python train.py --num_hidden_layers=11 --hidden_size=64 --num_attention_heads=1 --num_key_value_heads=1 --head_dim=64 --intermediate_size=192 --vocab_size=8192 --hidden_act="swiglu" --norm="layernorm" --norm_place="pre" --norm_eps=1e-05 --positions="rope" --rope_theta=10000.0 --rope_fraction=1.0 --qk_norm=false --attn_scale=0.125 --bias="none" --tie_word_embeddings=false --parallel_block=false --extras=["capped logits"] --init="orth" --init_std_qkv=0.0471 --init_std_o=0.01 --init_std_up=0.0471 --init_std_down=0.0058 --init_out_by_depth=true --optimizer="adamw" --learning_rate=0.00278 --beta1=0.95 --beta2=0.95 --weight_decay=0.13 --lr_head=0.00925 --max_grad_norm=0.5 --warmup_steps=543 --schedule="wsd" --decay_fraction=0.843 --decay_shape="pow" --final_lr_fraction=0.0 --batch_tokens=16384 --max_seq_len=1024 --doc_mask=true --train_tokens=111100000 --max_steps=6782 --dataset="wikipedia_en"
Each number is 500 + 50 x the weight over its row's rms, rounded and kept within 0 to 999. Layers, rows and columns count from 0. Numbers have three digits each. The size before them is the row's rms in percent of the matrix's.

# layer 7 MLP up, 192x64, rms 0.0852, rows 160-191, columns 0-63
104:509495488562450545529585496470475514589507492501496527511478595506472493534530433523609431523557404510568488415410567502454472484483457465450504467492401492397523545443431528511505392432507550
179:525532528610440486440563443432476500560461521568504526494483531566565484572550499478501509511542429425532430474464512447505519454423534565461527477553448540439377553399431413516533513521516552
111:499552450527429489428492448566382591478465509473422459542565439495501527553524544470561544499489449585536527527420508432633578463516543450522476431474537512426498427517540457552469502509466531
101:537580508552435421468499553513607480454455530527579519446448467504573483532582443475440432516545535568534479492443516496505466544482475393487477590493426481416512571569496552488508428466427440
098:573532564439520489545500532455576492429411522550504478422498550526585351450555477581503536449485463500480495486564443501463514593446464436501522534557447579472495504520415519475461559480573473
095:553525439500520540468595536539577489485493535509504562455416500563540528563482649481453542480454517435424533551494477539465394452477476543489466597478431445502490518445569415505504514489420556
097:482484536535488564478451570514411530534466481524489478491512489462517540465486514446399601444508470561552536507485542566487469513390561532485481481531639465477551526508516497358451444503403428
098:491550552467494407536530491550501534478465530502523544486492534488500431527472466552432426485473478378588465432594527388458516551522516478496517537569564427456533457474450423611513529520603508
113:509523468460573587515521440532525532547556467558551416571404544569442469594504479442491509454485592365524492529500494418468481588570466557505489483524506447538478462435474590511459472497517513
094:469500575498442532445476470466480564438547548482479490476523498418513509456476460563473393503520581423509490384541561490521427472575527490456442527506500623474556564614476551508493557531566452
094:446503581509566479460545499494600484421499446519514392470418508450482529517516621474560600452502580514466493475481538527575498508556563491500450590394467522427541460478450511489532566550522499
108:498509441507460477535449494445512418540523458479562422509546540427506603460540561525505408461540471419590468521507513571494487545395598525451500475499494449526555611532500494550574461556423523
093:501529483491491515486559437514437433475451515567514566550426461571542483507446520438523494501546516437547486434526484597541553468448507509472465496591491554471426589401350495524448568450518554
094:553480583542439513472465468529537511427569523520401551536586425490528528550469490584397593589456471542487490455530516469590507592488509433516537443494564532424483497511529432474487483498544419
100:478387386468556493528529467496450446524517528547539543453534611507419500418528446580593489534460472509525453526471512561465519501504487554480485503485458472562412541473567512607513459434493600
098:487465487524457566469400519498622479486445639505521521445491529587485496478477549511479475483497495465489438555634440429602527486505492545523384469492440554461482533541437515523463476441507504
100:473517519512497433472552487455471470436443427358498514419549450515547563499439420592540562511530497484442526464475476506515467423510469577490560510456523545515530505548596517472565578419593458
098:515452526506457468446430563544470534485580503483469513568441569513505471315479522421564464506436491539433497470505492624554560480521499513544497466508477534462506454533570506479427620514480493
096:487541546493487498435479446479442442341477503551508544481467607512502567543511515471503497532501526406416476499457448566554410438458561530504455533512517411497537584504596567527494549527451460
103:444549544527486446553461458500493521446544520436482479553551548490485589518413353530421508491563512416482438553514545460469542513548506506560528576484470417485540508557499575458433475461429598
102:491502497559404472404435541481488560551466442481520557429532505542594457550424515596458525471453519527399512559502514518588527441474473453494519466429564556485494600520545500449486545503449403
104:543496496543491553581454430474555536508493460577466447489510515531594430515634551527515448475457408587521533526485551492502553573473435474473446417496513426524456479496579504470439566402485545
099:480549514485472432492402433492453524470528491449508486503542579520460508607505441439467488523537530515448552504610569529564483450609541411512477507431452408514617561549513546455483542475480460
101:457581424537448468514437534525490569510487507446539540471493446474467441435487400585410507502552435484457542504537558630467554533462542472469460506507503562461444516496473435505505630517555420
105:454453519464610571534487450600447562559448484538480521579495438454451481576505402509491525500495478446448517453534631436491523497433438565507586532538507498566494564472502449503533465461425465
106:544523461478440493509531576402482523525474460488495451479484558536420445500480515378591468608431512510555487417473416480498561617464479581582478549523490479525545492517530499478491540412558527
097:440513496548515573445539523441537453448487492553485352471571400486496483455557569440416460618522528454438516539427499519419491467432463484515559520537550526586527539494505490545568457505504510
107:495528479456412556470535498445573490463428493550429544469434571523621521499488536521466557417523433456543464574512394515527516557540481499494499535480585475542546514591501405436535581443509474
110:535463457512453526524527516466532526565496446473521482481423574431624397476521563490475491483467542510375492507505523546602463442584505509576508477421502455440473450492540568432594551448522498
100:539500478505496547484550523565443538531432472390494615583521480580513468492460529352454485509481451601445549469590512495426477592470476560532515478470455504502441465480551519563448459483490468
111:480527410520573400522518437587557453483563538407528401468511581548515581547592517475488433512501453471554561495517477551482509511567545456514524541423470526481479490486548464505500504447392412
103:424540554437463505522504519518471499509380536533572548469534469532434488495572642470521541547446458454409484490517471541575563431427428524524552563515511513452506477440568487503583462448431516
# layer 7 MLP down (transposed), 192x64, rms 0.0825, rows 160-191, columns 0-63
092:453475482449585570513557520483527352541430574475544529500515477448441489485561494429539462534466455513444493472470573514456430480487529524609559567606530492524543478472539496603454445441481488
119:445478440430590540554452496537537489426541452431558492474501498424502459444472574422507471420463511525414570534523525572573540512565445475554472538448535491544593458565522569527462571473478429
119:468448543488521514424567519531576510466452479457503591550465524484521500463414516547488440411506569466463503450511537484436480531454424608467609477457455498571565614467487560558469436528553525
104:484575485405445543488656432530533470472464496484454537542422544526433563566523478513504434537513468540452482469543511533595454472469539490428491481562495483510521542354605524505484488461534516
097:543548433486478539441594484430541563495488491475462511498509505628464551526483467486477515561544591517527555424430544538571431464533441506421518532405568446494466439406454515484492565476433550
102:528548537654483498490503517474483465548492514518443461536457478476478470536503609408580544460513470512542515492528399447581510430510500558611558489448509536488423484423418445491490522550421523
100:453479532555479571531452519430449442512552487456487491576475432431543454478474499432433534509507432546567530669565515457533511488556538455514464431452458468514538507541517435589524439583527555
098:510577546599458520473526420440599523531394519579588546447516487550517485508422470510551569478506521499507431446395516476504487516431551487458503490500403491514504476563390478527537566454539537
099:459506461715489386542521447516506471449457492471512525430546503528494528521502499536563523509558404508452528521425483455438458483465586538483563538557428544537549532549477512481525490451524455
110:516420450521536487413533568540533485475554508466513522527499469524489509442480512508460424393438512449481568585477510494524455427521461422480455557469552495540615417587511547611544535551559435
089:501531477496531586497527453530502517566508582555469482608559484482463562475431500516431528528559557423493398570480430541470461419479489530537377560556459454453442518466474431518492536455479590
101:503522533536466397587509357502507542481544484394563536427555530390463416546502519505469512488540498586549505488491444519550526487555504440579471542404554462469474454480489595510501514482464510
097:512548541500499331512431561509520531539472515475483555520513490502557561618560462478481595457473431486533480561531560550508483505421501559500468482534519462417494472445522380418486438526531452
092:550546471436575451517520450495398493517479469551576513571488573483524497458539498447532450483504527469493470444433447514430462450569528552488541512455497407583497513540595557613452579511397533
105:435490515334552486452492480488437527562528543591490496510582629629465495420478512522492472496511573503477465487512464419488505518518484477422516560492540548563507504400499512536466475438510522
090:548527518550484532553533518444516441453504497599424530481433488580493555521607554454431511578468490462415473435501504536486441518499432504457594518569468466512478491418494418569538419553441569
103:441511538547477495521421490517417529557451442391474398501450424508509487559459433491527591537489493548566463526485538519472567580506483534521487558463505548559511408539394541438438548562516436
096:450494455549525467476634464510613452544527500578590452424486474541521488625497452530472545502470498535525529506493468457514564476461467524418528518512522426534549532520395477468528388449535443
098:508526510482505510550483492474493419429434393515468551538444549448529495509509492427519416609455502536464574523567593513477431529572495520533410525427482532525627454482458483541522518577427466
106:528527570475483493520450509530419416522464522526413509528564473434411508426457419463537544443474441495507481528562545494485435605528534549514526522540500465504502495579501475447590621611441466
106:608441507572474557491469504515509517541515463492344529445479452491468434515472508556509610461475478469460495563524459488599549534535399472454430471505495505462468501518591462563506589545567459
091:544541438409588495519631538467559501506445478498526493496472537411559477475463500462439466553502512593567444495557503516586570570555481483431474464456481511542493480523561469464482416436401446
103:542494469514578522565570442482447449449524504487513482555569489575465381465411442540466453457600505524522522550528451458577572622539469491439482449452508513502509483600482506428481482510518420
099:410455512571475453482545525541469523431544436410558466523582456392473503481424521489476509471519574490495503477544528537467483480564487464514523626544558409440480558420407476512535552498534578
105:391445565433589559418502510530453572468528538601474474544572502489437470584496446454524494543528471564528468421472517441395480510520549561556498471564441503518392494516527426493508525523483514
109:496510527523588455512503481563516476512555524413473545513542449497513479489478417571463557524597538433556626498459508548530462474509528387507485438482456485524384473502450586443574460560433544
095:492519489534566512490496544425545520528489471531520515445371469485458395507495507523564602468600464530505433546627497464571472454553507418482448491464587593419535494540496494465471445523510469
107:474486474439445601462492541481532549646468514406501559561515523498489382462435516426426567454518455437451522464532393543503474521578491521493407512463520511551501522506543496492509543551569491
105:489494431510479523456454448428540443556461470507536587434468514464561532457470509423553505483588541462419525532584539566603566547416470492500437410518496477567511434462494612490471563523506480
099:443558435516469518492506510518460531506435488473548612566463451552522530538488519466440527442411449604508502606577510594448514526488538497512504539428429531510455405469469574570426524501485420
110:478487586508565434530557455580452526435512530466605418514507485462532534495505498528543416494515523510505468493393485522507404440389449464481591639518486471552471528529497501527563552472438494
105:568444367507471487513530509493478478477585469521499455469480457476493464510418433470560512530474465562548464506503502466520536536625615479534435561509506528536382412483422510435539561524494576
# layer 7 MLP gate, 192x64, rms 0.0975, rows 161-191, columns 0-63
153:436474462464555556556460494526535452416508475411523481485522462400474444456499543426529509427461528536405564491553504563564531534581453483579473529438540471515596454603534572488489557498482439
111:428554528481404496457591522474454536514448484496532532523514475477412450475475560522516474545451518528493444417409529437514554484525424551493476512496535553585583543544556577358570434518516519
105:554507566474522492415447559476477501374525580536491490491461500466567591520395491481477517473532586544628540519430511420451512439564505464555516520492518588493523490555456533452426476469525443
095:509455403508611473409478530456445492599502524500560525359427549493548481480490485507534492469499450472503468609532533497503506503488521454568533538507431574551506441493548499520547424396576472
105:502528468527475471549542442652529555478529507409552530442537402489441541506501504491442515370502493488448509476561557580528473446459380533463561567491462548486518553530509493500454531418477458
104:531418550457386434601474514508465501450445482525560438417462498533414470538487466443454545493508488548488543426551527539471522580484536585536463495532538446485568431557551559501425416443489455
091:518505512414473440555465469591465519451538532428470479450491472519457450493434595541484477495466517484549525437587542439418527644560496510506537558572571559477585466496445440550491548478566508
102:576540452349473536499475482439524600472506493494561466517460498516488466591465505432552488488469564480485437450572479442541495520581467527571446530499469510461487377460586567520492591533533529
096:476522416557564472517545550560566400498435450460525501497502466487452461519547559435479609443437482535446563635500473573478558513513428500490521523440533397489562505475494511493423498549428531
090:434520534490585505410593476508578483499502531539503446481451543466435534458475562470467568466497551481472458497435627545555467432580565506522445578446420440482514446421452464505491555539543553
104:451563462453438528507554494614476516475435501475508603440456414568491445626541419487491494416501506530427563466531484466525518485478423512586480608530540449488520437476510558484481525450524463
081:447473458499568575485547486482464443452542583529451514493499498483450436357518551415551465479555519438470513428552515563563596455574490487468440500544487604547526555516441564475428530472520489
084:437568524594403511500509528488549442531685453441473498434447489510535496543437503513498471414551453536515474551518516455499569531423546429475535540527495512462557544453475529455511496420583481
105:459456476424449519532430492437534450513487501528478485442443458467496465472490475570564496525455530531445493501593531555600534573447468589535415476526633481525502550513523491603500364526520511
077:447527547451470508496437492538612563492401585427452520483530478502530489492457467502496432440463567497570540429562484486547529454449502531562394434497455595500530548612447480521437465504564497
108:531497495454543633406466479469429534505472523496453592497383524438460485542483402524571523540463577508577502458481528505501540496536481481500496545412581416520494599538540503431429502516494542
086:369436506609452591483548510502535537523517467615554529472518421566512465498537512441449476498441450487472512539469412474627552524435498494512544524459509492460462590542484457553437539489482470
085:537508442453536466529454456604491524594542474409517497492528463423507431512575532508598574490475555499494512425507451514513579469545428554514447486496535559529549389534414500446520414539551552
108:473415579514544525482493624507559483500475452490517514508412487472451471442460575500531534422453532642520510513593451570475418586530472396465429491514557535560498512535519505453526474533482477
102:502414438446442494547522518508440376513555505499556462387598545443484532534465570479562554481570596483472537552555513499515452496572548571561571548516489452540448517489474558432489467515504449
120:434486428447492522448594493571485461526495467407556495525592555474447521479402518428480504474447563484422427556494446552504524473480544571601535555485544455561517476448562519520571517524440421
094:434448520529592614623536549521526501458479527530512511518503387436489510430501519564516472421527464515504466418456520476420509596435439437500502490463524548478488520552458585511508498382495506
095:553408531489592449504533498410474411559441522453495527520514544533448551511531454479497383423442477554537472518474546562470442482554461454608564444464537469556528494525539490435474492507623477
106:513479510451570612551384528501565531454474480532440530464454538440454471567436478435553566581445491571422445550501503526577519493510500488549435429480513453512509521494527515481646458540455507
110:536542646473585511499436529570512488473578502512482497504417515500612539497523431533419485404513525484531527567475486493438461533579493474425506455513555481592472501541468546420479417498466571
090:518565559465550421476507571510595542485584454413441546504480553519527474587546479455575489404543574512508522436453528529412443459526508478518513557551389463562479499473458542542540484467494589
108:571393543469580501544496546502537558496498431408471455503439516477398503560521456413422550575479528533466529438448482521412567534434546477562497504502501519523509528467484630507565505573482528
099:556465437476482558573472507505595441417468452598511521529482475530506566449491463466548501506456472557488566508570433435485512470460474529512447451492464417547558464526510551562433427665487493
088:567391449422523517473518558504465378562479518578513483518554514435436511540531566518519420499460584537490521544521518485473513516499622496554465539490445498509480365566472432506582523493546499
103:430489509462500512535495501538482526424483582470498529506495351496445459436408529553474483393557565500469523437447538555421431537442471541528464563573485431549574504605542527491464491490500536
111:515502494543501499487516487545480416539583463436570467391529471519507474533467516461516485474596505521513496448546557490402414486503434462487518536449594449586511550524444630425502490414556435